python train.py --n_kv_head=1 --head_dim=64 --vocab_size=8192 --norm="rmsnorm" --norm_eps=1e-05 --tie_embeddings=false --init="normal" --lr_mult_up=1.13 --lr_head=0.00557 --decay_fraction=0.835 --decay_shape="linear" --final_lr_fraction=0.1 --doc_mask=false --train_tokens=132800000
Each number is 128 + 24 x the weight over its row's rms, rounded and kept within 0 to 255. Layers, rows and columns count from 0. The size above them is the row's rms in percent of the matrix's.

# layer 3 attention query, 256x128, rms 0.275, rows 21-31,85-95,149-159,213-223, columns 0-127
size [ 96 102 104 100  93 111 107 101 108  94  94 109 100  84 100 101 106 105 105  93 112 108  98 106 104 102 100 100 101 107  96  98 106  97  84  88  93  83 104  97  84  99  95  89]
[[112  82 117 103 155  96  86 160 116 127 164 104 108 127 114 162 165  82  93 171  81 135 101 136  95 171 146 129 153 130  87 145 123  97 126 126 118 121 119 134 130 182 142 136 155 145 132 136  72  88 138  71 159 141 109 126 146 122 132 162 133 119 111 101 118  89 125 103 112 135 141 129 110 112 106 132 124 149 135 105 143 177 167 123 154 107 127 145 144 157 167 109 139 105 136 147 143 150 119 125 154 102 124 193 131 150 127 117 105 101 153 119  98 154 157 130 116 117 103 113 157 129 125 119 136 129 145 155]
 [141  95  86 149 149 163 148 123  94 149  95 113 107 171 161 112 142 142 131 129 139 136 114  72 125  94  94  71 177 107 132 150 133 138 143 144  94 134  73 137 107 103 138 107 102 127 123 100 143 109 158 124 125 126 134  89 134 124 142 143 116 140 140 155 150 106 122 103 151 162 151  98 147 118 113 174 114 129 136 130 109 180 122  97 132 139 108 116 101 107 159 147 170 154 121  90 131 121 129 122 106 126 177 114 140 139 125 170 147 123 135 121 154 111 170  98 122 149 132 101 119 126 139 171 177 161  99 139]
 [132 132 113 122 143 106 140 127 139 132 132 163  93 143 137 120 162 129 139  93 107 189 168 120 126  93 182 110 143 109 151 162 147 147 164  97 116  91 112 119 121  81 133 130 136 147  95 115 124 121 132 128 116 125 106  96  99 114 118 134  99 148 138 119 146 104 140 190 201 141 164  97 139 113 152 129 117  98 151 135 127 138  68 153 112 117 125 141 164 129 102 139 179 131  96 147 105 144 121 161  97 133 126 175 142 148 125 131  94 132 125 108 107  99 107 160 139  98 152 107 159 140 122  99 107 101 133 143]
 [141 152 158 128 108  86  84  60 144 121 110 127 132 148 122 120 158 123 113 112  76 147 115 117 120 159 139 125 114 162 109 114 137 122 153 109 168 125 164 149 135 152 128 101 124 108 125 105  93 129 112 126 150 132 137 136 158  99 100 129 109  89 108 159 141 133  92  97 171 132 104 142 102 144 128 108 125 141  96 135 145 139  93 114 143 181  91 171 105 134 135 125 128 151 115 121 134 161 108 133  98  91 132 132 121 102 139 123 147  76 140 152 159 100 139 125  88 152 117 142  95 159  99 159 138  65 164 143]
 [132 128 133 140 101 125 127 117 126 130 129 108 144 161 127 153 133 124 143 150 160 106  70 188 122 129 133  79 147  88 147  94 141  83 110 143  83 118 137 132 156 167 117  91 140 113 133 124 110 147 106 116 120 103  93 103  83 183 103 113  83 108  91 112 152 153 178 118 141 137  85 124 108 123  93 180 109 131 155 119 201 138 129 141 137 123 123 114 142 124 152 105 126 152 106 145 140 151 151 128 120 157 132  91 152 133 129 159 147 143 138 111 116 161 156 137  98 122 135 143 118 143 136 144 107 124 152 161]
 [119 123 142 106 116 163 180 121 110 120 104 150  93  92 134 160 107 166  77 158  92 151 104 111 125 153  90 115 159 136 147 161 101 133 135 110 111 105 124 131 183 167 130 122 114 143  84 132 135 115 111 155 103 132 139 114 117 164 131 141 119 138 146 114 138 176 171 145 107  84 130 136 133 151 184 148 120 141 113 105 129 158 155  93 111 146 139 184 146 163 100 132 123 136 137 113 149 108 155 135 105 146 121 126 147  57 160 129 116 100 151 117 144 119 122 129 165 139 100  97 124 102 136 108 141 137 143 109]
 [113 137 198 135 148 179 147 102 131 153 141 127 149 179 161 149  69 103 123 103 158 120 179 135 131 129 117  90 157 150 101 131 117 140 135 138 110 137 158 136 134  71 151 130 155 100 149 102 143  88 119 148 116 152 137 127 113 123  88 130 151  99 116 111 138 133 143 173 145 128 150 151  97 110 148 146 150 151 179 151 119 170 114 135 153 126 150 124 113  75 144 104 149 118 150 137 137 152  86 150 103 130 130 133 100 125  96 126 179 108  85 115 143 123 115 131 102 137 150 136 131 122 122 137 157 105 119 124]
 [134 148 144 137 109 113  93  91 101 140 134 129 133 119 125 130 113  80 179 124 159 148 100 194 138 157 120 119 113 133 123 125 137 124 108 169  83  94 105 147 143  86 156  95  96 130 151 138 140 113 110 162  97 172 126 120 138 100 115 142 118 124 144 113 118 104  73 118 127 140 114 151 155 115 109 128 123  81 125 115 156  90 133 113 130 139 159 108 130 152 114 102 103 152 124 152 126 178 181 144 123  91 135 123 118 137 136 181 121 136  99 146 154 152 136 165  91 123 142 162 125 195 114 134 125 127 135 129]
 [120 137 172 169 118  55  98 160 132 134 111 131  99 153 135 136 108  74  90 127 126  95 173 111 128 155 118 176 119 147 124 123 141 111 134 123 149 141 125 146 157 105 146  98 143  98  98 181 107 126 122 139  81 150 121 158 130 139 129 129 103  94 115 123 107 107 142 121 126 191 128 149  98 126 113 133 137 125 154 137 102 118 157 144 131  97 154 135 160 119 134 156 151 154 161 139 160 115 145 132 121 123 143 122 128 154 153 118 150 147 121 169 144 115 152 140 138 138  80  91 125 172 163 158 143 154 176 118]
 [177 101 119 129  94 160 166 139 151 160  84 117 134 123 119 122 147 127 136 140  98 157 125 115  95 120 139 113  98 127 131 181  98 146 116 184 151  94 114 144 155 134 117 123 137 103 143 171 118 116 120 156 131 124 153 126 155 115 143 146 115 161 152 170  76 108 112 113 127  57 152 112 153  97 128 161 136 134 135 122  84  86  58 115 137 115 109 135 135 147 119 125 118 118 131 155  90 168 127 120  95 134 134 160 136 101 114  96 103 119 142 134 141 128 103 126  97 125 143 103 129 112 128 109 158 107 166 105]
 [104 130 151 112 136 133 124 164 117 114  98 116 144 177 129 145 155 139 134 142 111 126 115 151 153 136 133 126 111 115 141 186 159 136 115 102 107 111 151 154 139 179 129  98 106 153 119 157 123 129  73 122 154 126 163 108 150  90 168  91 140 129 138 120 111  78 133 128 159 132 101 103 133 138 177  84 116 105 135 127 131 126  88 165 165 104  58 142 115 125 117 110 132 149  86 149 110 132 139 141 132 102 112 131 142 100 146 109 197 125 145 108 138 112 106 114 146 117 116 170 139 148 114 114  87 116 144  94]
 [119  99 123 134 137 105 125 100 104 121 165 125  80 112 130 108  97  80 109 114 164 155 147 129 142 137 120 118 103 139 137 106 150 133 179 146 134 145 139 162 149 107 124 135 141 106 140  79 137 155 145 181 148 106 179 114 132 140 148 172 167 121 115 103 113 140 131 106 142 133 113 116 135 122 168 117 199 151 114 107 141 150 110 142 125 135 147 125 132  92 115 148 129 135 102 127 135 130 113 118 136  98 105 193 120 128  96 130 141 141  93 164 121 118 149 123  50 130 159 133 128 138 143 103 125 175  96  96]
 [144 124 118 184 107 133 136 159 118  97 137 106  97 149 115 159 144 164 166 127  97 141 124 141 186 158 126 166 164 116 140 135 128 148 104 151 156 172 129 131 109 112  97 112 137 120 104 127 154 145 135  87 166 109 101 160 114 118 126  91 144  94 122 147 149 116 116 113 131 151 133 118 151 113 159 139 138 147  87  89 151 175 121 140 169  97  68 121  72 107 144 135 145 134 128 162  95 135 106 118 117 129 159 121 143 137  69 118 131 110 120 149 142 122 153 139 122 134 137 157  89 139 131 115 110 136  73 123]
 [ 99 108 125 158 140 131 138 145 122 123 107 149 112 176 106 114 140 212 124 123 111 143 124 149 110 101 163 136 168 118 139 139 132 132 128 132  88 144  91  97 141  99 116 130 105 134 160 129 120 169 100 106  66 111 145 168 159  97 132 111  94 126 145 135 124 152 138 184 148 115  74 133 110 173 148 140  87 152 140 132  81 102 135 128  88 118 129 115 138 144 137 120 120 115 112 112 143 161 144 124 112 136 174 112 121 170 134 123 104 155  91 120 142 110 141 156 144 150 119 105  96  86 127 130 112 106 129 149]
 [143 128 130 135 128 102 114  88 119 140  89 150 141 133 123 155 117 124 126  62 123 109 121 156 161 117 143  97 119 163 112 143 109 139 145  96 167 129 157 111 121 125 124  75 153 123 130 105 147 124 118 143 108 116  74 102  88 115 153 130  89 132 104 107 107 146 177 116 133 191 110 174 111 111 176 129 142 111 144 168 141 144 103  83 108 130 115 121  76 172 167 140 125 115 180 113 126 164 101 158 120 141 131 119 107 148 113 148  92 135 138 124 102 105 134 134  97 108 156 121 131 123 104 119 150 149 120 118]
 [140 127 111 142 148 155 101 113 124 139 101 152 114 132 161 173 122 148 182 180 120 140 138 107 130 142 128 135 143 111 107  87 111 138 128 138 131 157 166 119 184 150 120 172 132 152 112 131 142 141 147 126 115 143 137  98 138 139 154 133 142 113 160 109  89 132  95  81 136 110 164 115 155 156 120 127 101 158 100 186 152 159 114 122 157 133 136 150  67 103 112 170 121 121 121 131 108 166 103 149 140 147 115 159  92 110  87 128 151 152 135 133 133 121 133  87 118 159 194 129 121 156  96 119 140 106 124 125]
 [120 121 126 203 103 159 134 103 139 173 143 128 145  98 139 150 143 140 111 134 196 145  79 107 122 138 127 130 102 125 155 135 103 115 116 171 140 131 173 119 132 125 118 109 112 125 117 134 107 139 103 127 119 172 127 107 137  74 179 120 149 112 157 150 155 131 158 119 115 130 119 117 155 107 125 167 137 133 151  83 114 146 134 136  67 148  74 129 138 186 131 165 136 132 100 145 137 146 119 111 114 121 124 155  89 119 101 122 103 141 124 123 141 128 143 129 115 162 130  93 109 134 131 175 132 175 115 138]
 [126 113 140  71  85 134 136 153 155 144  75 154 145 103 122 128 129 153  73 156 101 122 122  95 112 111 146 134 127 146  93 129 105 119  96 145 127 118 120  64 117 108 115 123 168 123 136 121 103  77 113 156 131 129 137 112 112 122  98 139 113 161 126 155 126 142 102 151 112  96 114  92 107  86 150 133 123 106 169 121 125 127 106 147 171 115 172  97 111 136 102 138 139  88 156 127 147 121 169 133  82 127 110 127 163 154 105 157 110 167 155 104 110 127 129 109 113  87  85 124 144 113 126 113 121  93 148 112]
 [126 153 117 121  96 107 105 152 137 132 156 134  84 163 142 114 153 132 156 115 121 121 140 145  93 113 154 184  86 129  72 135 121 145 106 129  98 165 112 123 108 137  98 138 106 190 122 143 118 127  93 136 136  82 151 143 146 117 149 122 149 160 101 142 171 159 135 135 129 112 144 150 130 162 142 151  84 108 151  88 149 102 136 133 114 105 118 140 130  87 128 115 159 131 169 116  88 126 136 119 142 124 121 133 133 171  72 107 139 109 102  84 129 140  88 165 128 129 146 139 118 122 104 136 107  78 146 165]
 [118 137 145 141 119  93  88 106  78 114 111 138 150 119 119 129 158 142 117 114 154 125 133 115 176 164 107 148 124 142 115 157 133 123 131 114 141 147 154 102 136 154  97 109 112 119 113 137  99 142 155 138 108 107 121  99 140 143 127 136 105 149  89  69 118 158 106 160 118 150 133 139 158 145 121 121 124 120 156 126 136 150 115 134 181  66 138 117 102 118 122 169 140  76 133 149 144  93  57 157 120 144 142 166 154 121 135 138 140 172  79 158 104 103 118 167 155 142 109 135 144 145  81 115 148 111 150 105]
 [157 117 126  96 160 160  58 146 158 121 152 130 155 110 113 146 115 141 134 175 137 132 136 137 115 128 102 127 105 127 125 131  95  95  39 129  94 136 150 112  94 135 145 131 134  84 137 169 116 132  98 122 123 141 158 122 162  95 122 100 116 136 121 148 105 150 141 133 148 144 128 129 109 121 141 118  86 149 116 119 132 135 121 138 129 130  86 112 118 134 121 155 167 147 128 165 125 141  91 136 164 108 147 142 113 134 160 134 140 127 133 150 134  59  96 113 196 126 114 121 107 116 127 148 141 107 185 157]
 [135  77 167 102 157 144 188  67 163  84 120 100 125 147 148 153 145 120 100 118 136 127 175 158 130 122 115 116 145 150 112 155 127 157 134 162 135 143 137 171 159 101 112  99 103 119 141 125 135 119 147 139 140 162  99 132  99 111 183 148 134 130 120 132 112 153 143 115 156 133 125 106 146 124 149 121 136  73 161 109 105 123 128 118 155 105 134 119 144  83 160 141 147 138 101 145 100 146 129 141 125 141  81  94 134 136 174 197 137 119 137 121 124 159 132 118 115 122 131  94 108 165 154 139 119 138 157 110]
 [100  86 108  57 128 124 124 172 115  94 109 134 147 144  98 103 117 133 115  68 174 129  81 102 153 123 156 141 140 148 151 107 167 104 132 148 142 173 108 116  89 125 155 133 115 127 145  89 127 148 126 107 150 128 128 156 114 127  95 126 130 152 116  88 130 133  91 118 104 134 144 102 142 138  77  98 115 176  90 139  98 142 119 134 156 140 124 103 144 134 109 155 139 147 114 100 123 109 116  96 130  98 115 145 124 144  89 170 131 149 137 160 137 110 156 147 149 105 123  98  76 140 156 100 119 119 137 121]
 [165  93  64 148 121 118 137 141 116 101 116 142  89 176 157 159 139 130 161 173 103 132 121 141 105 136 150 114 120 104 130 100 116 104 157  95 149 115 112 123 111 147  98 128 107 140 121 114 165 144 110 132 130 102 111 136 135 127  90 101  86  96 155 109 110  93 146  83 140 108 136 154 130 153 111 110 142 143 121 142 174 119 111 148 149  95  83 146 129 115  95  97 114 157 117 115 140 108 121 129 136 170 145 145 144 173 146 112 159 118 152 182 146 137 149 130 146 156 122 158 117 165  96 145 154 162 138 173]
 [145 132  92 158 151 135 134 132 162 128  84 136 163  91 124 112 110 136  84  86 101 130 130 126 122 121 163 139 105 134 114 173 107 119  89 144 117 120 135 146 130 131 156 130 109 131 130 110 120 106 109 156 123 122 121 147 147  94 106 148 101  96 111 122 164 159 150 126 128 128 160 140 114 127 152 124 147  95 151 130 101 134 173  96 130 167 171 160 147 103 124 115 117 108 119  67  60 112 124 115 137 156 118 129  90 145 157 115  91 161  61 123 150 114 113 121 193 143 113 108 124 131 129 109  99 142 159 130]
 [125 155 141 103  95  81  95 123 142 125  99 163 119 134 139 124 117 137  96  45 117  93 133 102 117 116 134 104  84 155  92 128 119 173 145 136  86 122 119 125 116 126 150 127 106 109 188 112 150 117 110  98 154 141 131 136 142 117 132 140 132 129 129 151 121 152 141 144 125 186 165 173 120  98 140 163 137 128 115 125 120 158 115 111 109 175 145 152 118 132 175 113 127  71  94 127 149 188 120 124 141 131 117 144 141 157 113 132 133 137 120 102 141 110 113 144 122 117  96 112 133 131 121 123  84 167 130  87]
 [117 137 121  96  95  81  75 149 133 107 173 120 103 139 188 132 154 135 140  91 136 179 132 145 139 104 104  68  96 112 117 128 150 136 111  93 149 131 149 128 127 156 112 119 105 118 132 129 157 166 148 130 141 171 120 151 156 107 122 143 146  87  90 164 123 132 143  79 119 114 144 156 101 127 110 126 164 125 140 140  98 146 136 192 101 145 151 116 115 135 151  83 140 110 103 130 142 146 112  74 122 121  85 133 136 112 116 164 144 122 148 142 122  96 132 116  96 101 121 148 113 131 123  87 127 131 129 118]
 [116 141 138 152 113 159 167 133  78 168  97  85 118 133 122 139 138 161 115 112 131 154 117 148 127  93 137 147 125 129 120 100 115 149 119 118 169 108  98 155 163 110 142  89  92 126 107 132  41 116 128 189 134 139 116  99 147 109 154 125 125 107 101 149  98 115  93 140  82 116 115 142 118  84 135 123 148 157 109 134 110 128 137 116 100 121 155 118 152 110  97 121 166 160 136 167 101 150 129 100 110 127  84 157 109 136  99 130 143 103 118 118 127 100 148 164 106 116 114 132 105 175 107 101 136 124 109 142]
 [148 119  83  90 116 184 118 170 138 143 136 148 140 101 151 155 136 190 112 118 101 135 118 120 117 109 103 157 141 111  84 107 145 107 139 135 115 111 168  96 152 146 119 106 124  77 110  77 103 105 101 124 143 117 184  76 128 101 158 112 134 131 114 152 139 146 110 109  87 100 151 121 148 150 150 104 169 125 144 112  92 147 133 138 118 124 126 140  92 154 131 128  95 132 124 120 138  94 123 118  94 175 122  98 150 163 129 129 112 139 117 115 116 125 122 104 164  96 154 142 121 120 109 113 141 101  79 143]
 [118 121 150 130 107 120 134 144 149  95 186 114 130 126 139 107 141 124 127 120 118  80 161 152 147 106 135 140  88 144 157 153  73 135 124 135  95 125 117 143 130 133  77  89 122  96 135 117 151 167 115 160 168 127 143  94 120 111  80  86 120 148 129 141  90 135 164 133 103  86 134 137 158 147 164 144 101 136 159 128 106 123  98 130 117 114 101 157 116 119 140 128 147 165  75  91 121 145 127 139 139 132 155 116 110  82 126 105 136 113 151 134 157 136  65 187 151 121 157 146 147 128 105 129 122 111 147 119]
 [113 136 162 104 127 161  97 105 139 129 125 144  91 133 118 147 176 170 120 101 109 103 144 103 116 146  72 104 122 144 143 136 142 114 133 166  91 180  92  79  72 139 173 122 138  94 141  99 158 154  86 109 125 129 113 124  88 135  87 150 115 167 104 152 123 118 149 148 128 131 133 117 111 153 148 132  95 146 170 123 163 129 165 154 136 125 116 101 143 138 145 140 144 121 154 125 149 136 118 157  98  99 120 141 146 104 138 139 140 153 132 108 131 142 108 115 152 125 174 164 142  75 107 119  85 123 117 132]
 [170 132 163 167 139 109 109 114 146 131 162 113 117 125 132 122 150 132 143 135 109  97 125 123 134 115 121 141 164 160  90  68 108 128 117 109 141 137 116 172 139 151 147 131 156 110 144 107 100 125 130 139 142 160 153 157 153 148  97 171  96 141 129 170  93 125 137 127 122 159 147 136  88  95 131 129 157 101 151  93 137 132 111 148 151 160 117 143 135 116  64 117 103 136 100 150  95 136 113 138 130 161 161  80 139 153 164 169  91 117 141 121 169 114 119 134 150 180 129 140 121 126 135 149 119 183 159 159]
 [116 133 115 125 166 104 119 112 140 121 102 142 126 107 134 109 158 113 119  90 150 123 145 203 163 141 112  86 106 120 165 132 109 149 149 102 113  98 149 161 153 116 126 125 112 148 140 119 123 170 154 155 152 118 141 156 141  96 108 138 116 112 153 111  82 184 150 117 100 115 119 150 164 109 138 103 133 116 143  88 150 118 110 136 125 114 126  94 155 109 168 108 137 112 106 107 106 164 138  71 142 121 128 134 115 123 137 141 115  94 125 162  97 115 161 109 119  99 142  95 100 119 117 180 187 100 159 113]
 [123  83 130 179 143  83 136  95  96 153 131 117 123 146 175 135 108 162 167 101  92 175 108 143 128 131 123 110 144 119 124 115 135 135 150 161 113 133 117 138 144 101 143 119 111 164 130 132 123  83 121  98 134 138 115 151 133 140 152 150 137 136  94 123 157 116 136  72 125 138 115  91 142 120 110 144  87 113 115  96 159 101 155 142 146 140 137 146 125 132 141 152 124 149 119 152 127  80 137  94 153  86  80 148  92 141 119 112 134 113 113 112 125 183 123 158 119 131 154 133 142 150 174 132  82 174  72 131]
 [109 154 141 122 128 140  95 118 107 131 113 109 124 131 142  92 122 102 111 134 127 131 120 160 135 122 121 122 133 120 116 153 140 119 127 124 131 113 137 126 138 188 100 123 162 155  94  76 149 119 134 153 103 117 121 133 162 110 108 124 146 105 108 118 125 111  93 117  95 141 109 133 112 183 134 176 101 142 147  93 117 143 108 119 106 187  55 105 158 169 118 131 167  98 135 123 139 170 120  87 138 158 136 148 159 100 140 108  73 132 155 121 139  84 111 129 145 122 123 137  62 122 153 112 145  80 142 127]
 [122 130  83 158 117  88  94 131  69 125 127 104 116 145 120 121 112 157 142 157 122 143 154  65 154 126 168 158 127 130 144 180 127  93  97 135  88 120 151 143 108 122 134 108 110 136 111  93 108 164 103 135  94 138 112 107 113 133  72 105 125 171 113 151 105 179 143 130 125 153 105 133 133 150 104 127 103 116 115 132 152 130  78 110 128 145 127 106 125 141 125 126 126 156 120 111 121  78 111 146 194 135 141 122 119 151 125 143 117 120 128 154 138 139  79 167 155 122 156 120 118  76 132 137  91 123 108 121]
 [178 158 112 129 122  86 147 134  99 121 160 170 176 130 183 136 113  92 149 112 115 150 141  69 109 106 126 152 129 122 139 120 127 142 105 146 135 139  95 138 137 117 141 151 119 141 155 163 120 108 119 119 149 117 108 152  96  87 111  90 117  90 119 116  98 127 131 178 131 130 114 117  66 104 121 128 130 102  74 164 153 140 117 145  96 103 144 127 116  95 128 128 108 139 105 117 158  93 108 154  64 138 141 125 146 145 135 107 176 156 151  92 118 126 127 177 114 124 127 152 136 132 115 118 127 154 116 144]
 [146 117 122 112 100 106 118 132  88 103 131 147 144 129 109 130 140  94  80 131 109 103 106  76 148 105 106 125  53 106 136 119 134 119 155  93 112  93 134 115 106 127  85 136 172 102 138 107 134 141 133 127 113 170 151 160 150 118 150 171 105 115 150 124 134 115 145 119 134  97 176  66 103  96 134 126 110 149 163 132 114 148 129 120 165 137 103 144 120 149 161 106  91 174 150 104 102 118 114 191 108 121  96  90 114 106 128 128 126 134 121 155 145  98 149 128 119 117 129 144 137 121 174 119 128 104 134 136]
 [153 125 143 144 130 181 138 117 134 173 128 138 109 176  73 122  95 176 109 137 146 141 162 119 130 153 153 123 155 144 145 137 126 149  65 169 114 159 127 128 172 103 152 164 146 145 126 129 145 128  95 152 136 159 137 135 140 138 106 112 114 139 139 141  85 131 129 123 135  70 152 105 141 132 122 135 109 110 133 100 110 160 141 119 121 132 125 116 126 152 105 137 155 173 104 167  91 101 147 121 122 134 136 149 138 132 131 165 141 104 158  89 140  67  58 106 115 136 119 158 112 114 157 128 114 157 122 122]
 [155 167 112 134 129 177 123 123 143 147 134 119 118 120 134 131 158 146  78 116  94 150  99 143  94 150 166 100 153 129 117 113 124 127 183 140 183 116 160 143 128 112  90 156 131 136 136 126 133 110 122  87 129 144 153 123 112 116 148 170 100 134 147 148 211  98 119 164  98 132 158 114  89 134 133  97 138 121 117 135 172 145  94 114 125 151 116 142 130 129 143 124  90 138 128 149 158 136 143 117 142 131 141  96 168  78 143 146 126 113 159 126 146  92 160 131 118 100 124 129  93  79 163 100 142 128 113 109]
 [ 94 112 166 124 106  98 129 140 151 164  88 111 140 130 143 110 160 108 131  68 117 149 124  95 152 166 155 128 134 147 125 130 164  94 110 106 138  82 145  82 114 154 141 104 164 153 124 116 150 109 137 154 178 131 126 129 149 110 181 114 152 132 132 125 141 104 125  94 125 124 134 148 133 145 125 160 125 188 173 103 104 136 104 122  89 108 104 163 104 165 103 147 138  72 129 145  77 135 125 121 142 121 105 108 106 141 137 119 111 131 116 128 114 141 179 138 108 127 125 141 112 173 117 141 140 146  87 128]
 [125 140 141 148 154  97 122 132 138 143 124 124 134 169  77  94 155  95 143 142 109 116 132  97  82 137  99  73 197 177 157 127 118 100 163 115 141 145 164 135 126 102 129 129 140 122 123 145 136 138 161 110 153 135  82 111 131 105 126 113 103 148 102 120 148 129 121 112 103 122 101 118 132 135 131 104 122 129 129 131 147 102 124 155 139  93 126 124 159 109 140 152 167 104 128 147 100 145 195 174 147 133 107 146 125 125 117  97 157 114 128 195 133 135 142  98 121  87 138 127 156 161 108 162 151 169 146 141]
 [140 141 116 124 135 174 131 114 147 135 136 138 107 137 144 134 141 207  89 133 145 110 139 125 138 105 173 107 119  88 156 157 102 153 145 131 148 165 119 164 129 146 146 167 129 139 119 106  94 178 109 117 117 132 143 137 145 108 111 150  92 156 163 125 113 153 113 129 134 146 126 142 118 149  92 158 127 157 109 124 134 143 131 122 118 158 111 130 114 156 167 139 139 156  58 119 118  92 111 127 106  78 132 133 141  84 132 147 148 117 106 119 115  70 115 100 129 140 107 109 160 129 161 138 148  61 107 108]
 [115 130 152 154 167 109 100  93 129 129 101 145 170 112 115 122 131 102  92 109 139 118 105 130 162 137  91 173 101 102 100  92 150 125 132 133  88 174 106 159 141 101 151 119 128 160 153 116 111 122  89 155 149 117 125 122  95 145  96 164 121  92  99 116  98 143 120 153 141 166  97 129 101 103 126 151  99 114 112 120 114 113 132 139 152 109  86 138  93  94 125 166 129 134 147 120  65 149 131 120 155 117 128 119 152 134 123 140 161 160 110  85 129 161  83 128 113 158 114 142 132 139 128 171 149 176 109 137]]
# layer 3 attention key, 64x128, rms 0.27, rows 21-30, columns 0-127
size [ 93 107  92 109  92 108 102 100  97  88]
[[168 122 165 163 128  89 140 141  90 147 115 100 126 127 125  84  83 138 107 145 118 115 127 118 145 161 120 115 130 166 145 150 132 140 143 165 113 111 136 168 191 147 150 150 141 158 155  98 153  74 147 147 136 162 131 159 131 176 115 116 120 120 110 105 123 116 142 127 115 158 101 142 114 125 178 117 166  91  61 136 134 146 125 170 100 137 152  85 128 110 117 148 158 153 168 130 144 127 148 134 138 108  99 142 129 127 138 125 148 106 116 163 117 130 150 111 149 146 105 137 149  97 105 100 109 148 152 159]
 [177 115 109 138 171 132 136 167 139 162 108 123 102 123 176 141 174 170 124  84 104 101 138 122 122  83 148 134 134 114 121 155 115 108  72  74 128 129 105 178 102 121 114 133  94 142 105 109 126 144 148 153 176  81 147 113 123 146 127 116 155 120 126 125  83 112 147 122 153 127 161 102 129 139 114 141 120 138 115 150 118 129 138 109 117 146 112 126 140 144 147 124  85 126 142 130 126 133  81 146 104 127 143 102 125  99 131 127 158  99 142 140  81 137 178 115 156  93 140 172  89 130 109 118 143 141  95 159]
 [138 113 129 112 139  93 144 141 162  99 120 149 169 115 129 120 123 159 146  81 159 146 107 125 121 154 150 169 113 178 126 151 110 194 131 138 101 119 136 117 153  98 137  78 107 110 130 124 186 166 119 105 131 121 135 165 132 115 161 117 105 133 136 128 101 128 152 129 173 120 148 123 153 130  77 156  85 102 162 107 117 128 168 139 107 121 150 131 155 123 118 147 128  98 111 149 136 169 127  89 143 146 137 131 164 157 142 133 115  89 112 133 143 128 106 161 120 144 113 151 147 143 139 108  88 115 192 113]
 [119 158 165  90 153 116 117  94 118 130 147 176  96 153  93 158 138 110 123 125 148  93 110 130  93 127 139 136 115 150 102  95 101 119 113 127 156 149 140 134 129 152 137 144 147 141 102 112 142 133 111 104 134 157  83 123 118 156 161 108 105  97 105  81 135 135  77 151 183 132 135 142 104 157 150 191 107 101  86 140 149 112 116 144 108 124  99  84 110 150 145 142 151 135 179 135 156 110 150 147  93  99 144 118 126 113  97 122  98 161 136 108 116 115 143 131 138 124 100 103 178 104 140 136 145 104 162 134]
 [109 134 118 142 154 137 126 118 150 145 129 123  94 139 105 158 138 167 124 135 149 166 115  83 120 155  98 106 182 156 160 100 157 154 156 137 147 117 189 111 126 132 105 145  91 121 149 122 133 119 108  93 179 162  98 140 130 147 112 141 131 122 140 121 114 105 109 105 115 129 113 108 121 139 132 122 120 129  68 141 166 123 136 169 115 124 100 143 111  92  90 140 118 146 134 172 157 157 104 165 135 147 166 132 144 152 140 161 170 187 100 106 107 140 136 126  90 119 180 132 144 112 148 125 112 138  89 121]
 [ 77 138 123 122 132 182  99 153 131 147  64 148 191 122 145 131 131 160 127 129 169 134 135 126 110 158 118 140 115 134 113 134 103 143 154 175 120 128  95 144 123 115 166 116 130 126 118 102  98 141 113 148 128 119 149 120  80 126 144 127 132 113 130 122  75 171 123 100 216 112 142 175 150  91 150 145 139 127 117 119 117 138 115 147  97 104 153 100 140 138 114 150 163 135  96 141 136 149 147  79 109 158 125 118 140 133 118 131 105 105 181 130 113 106 129 115 127 104 114 148  99  87 135 122 124 109 118 120]
 [144 128 115 147  96 121 160 111 130 110 133 141 103 106 129  94 135 123 127  78 157 129  63 149  98 114 104 131 146 111  91 119 100 120 128 160 135 121 124 106 130  99 117 144 148 165 111 160 180 124 126 106 127 154 103 133 133 147 107 137 139 161 166 113 150 124 113 136 136 165 148 119  82 161 154 130 162 148 157 129 153 116 182 149 137 105 110 176 186 123 128 120 162 112 141 163  89 164 134 130  69 136 141 142 134  76 119 144 125 156 162 129 128 184 132 128 154 111 136 132 118 110  94 125 101 124 129 131]
 [140 175  93 132 136  94 121 123 153 145 142 150 135 123 136  90 152 121 120  91 104 130 157 149 144 134 162 117 135 145 123 129 132 111 102 131 110 129 148 117 109 119  99 114 119 116 115 136 124 152 168 173 139 111 129 122 159 108  89  88 132 155 105  93 134 135 154 142  90 127 134 156 131 114  97 128 105 142  91 124 164  95 137 108 117 106 105 116 109  61 159 150 114 113 154 108 131 101 147 164 160 127 104 149  56 134 156 145 134 129 121 136 116 209  98 121  83 127 166 159 145 133 123 150 125  99 150 150]
 [104 134 190 151 117 140 117 123 120 104 113 141 115  81 126 167 139 120 130 102 116 113  83 111 122 170 125  74 154 158 101 133 167  94 106 144 128 130 145 100  80 110 107 129 167 151 164 104 132 107 132 138 117 139 104 162 168 131 129 122  91 141  73 123  95 165 103 146  82 146 122 137 155 139 127 127 163 143 116 119 168 114 147 124 147 163 174 125 131 124 143 101 118 169 133 156 112 141 138 144 152 100 113 127  79 140 135  80  95 137 155 107 118 123 102 138 162 119 133 115 156 145 131 140 141 151 145 134]
 [134 144 104 102 114 186 101 153 127 131 142 190 115  98 126 152 145 134  88 152 148  79 156 143 167 121 135 134  94 114 144 134 103 149 120 142 160 150 100 102 122 129 142 116 124 123 118 143 117 132 115  94 104 112 168 155 127  89 153  99 114 132 132 174  93 116 103 138 140  94 129 145 148 107 139 105 106 172 127 123 100 173 134 105 161 167 101 168 145 163 110 148 138  89 118 175 102 143 126 112 147 128 140 146 123  98 137 137 116 100 117 122 106 104 127  90 109 135 140 120  95  77 110 154 112 153 164 164]]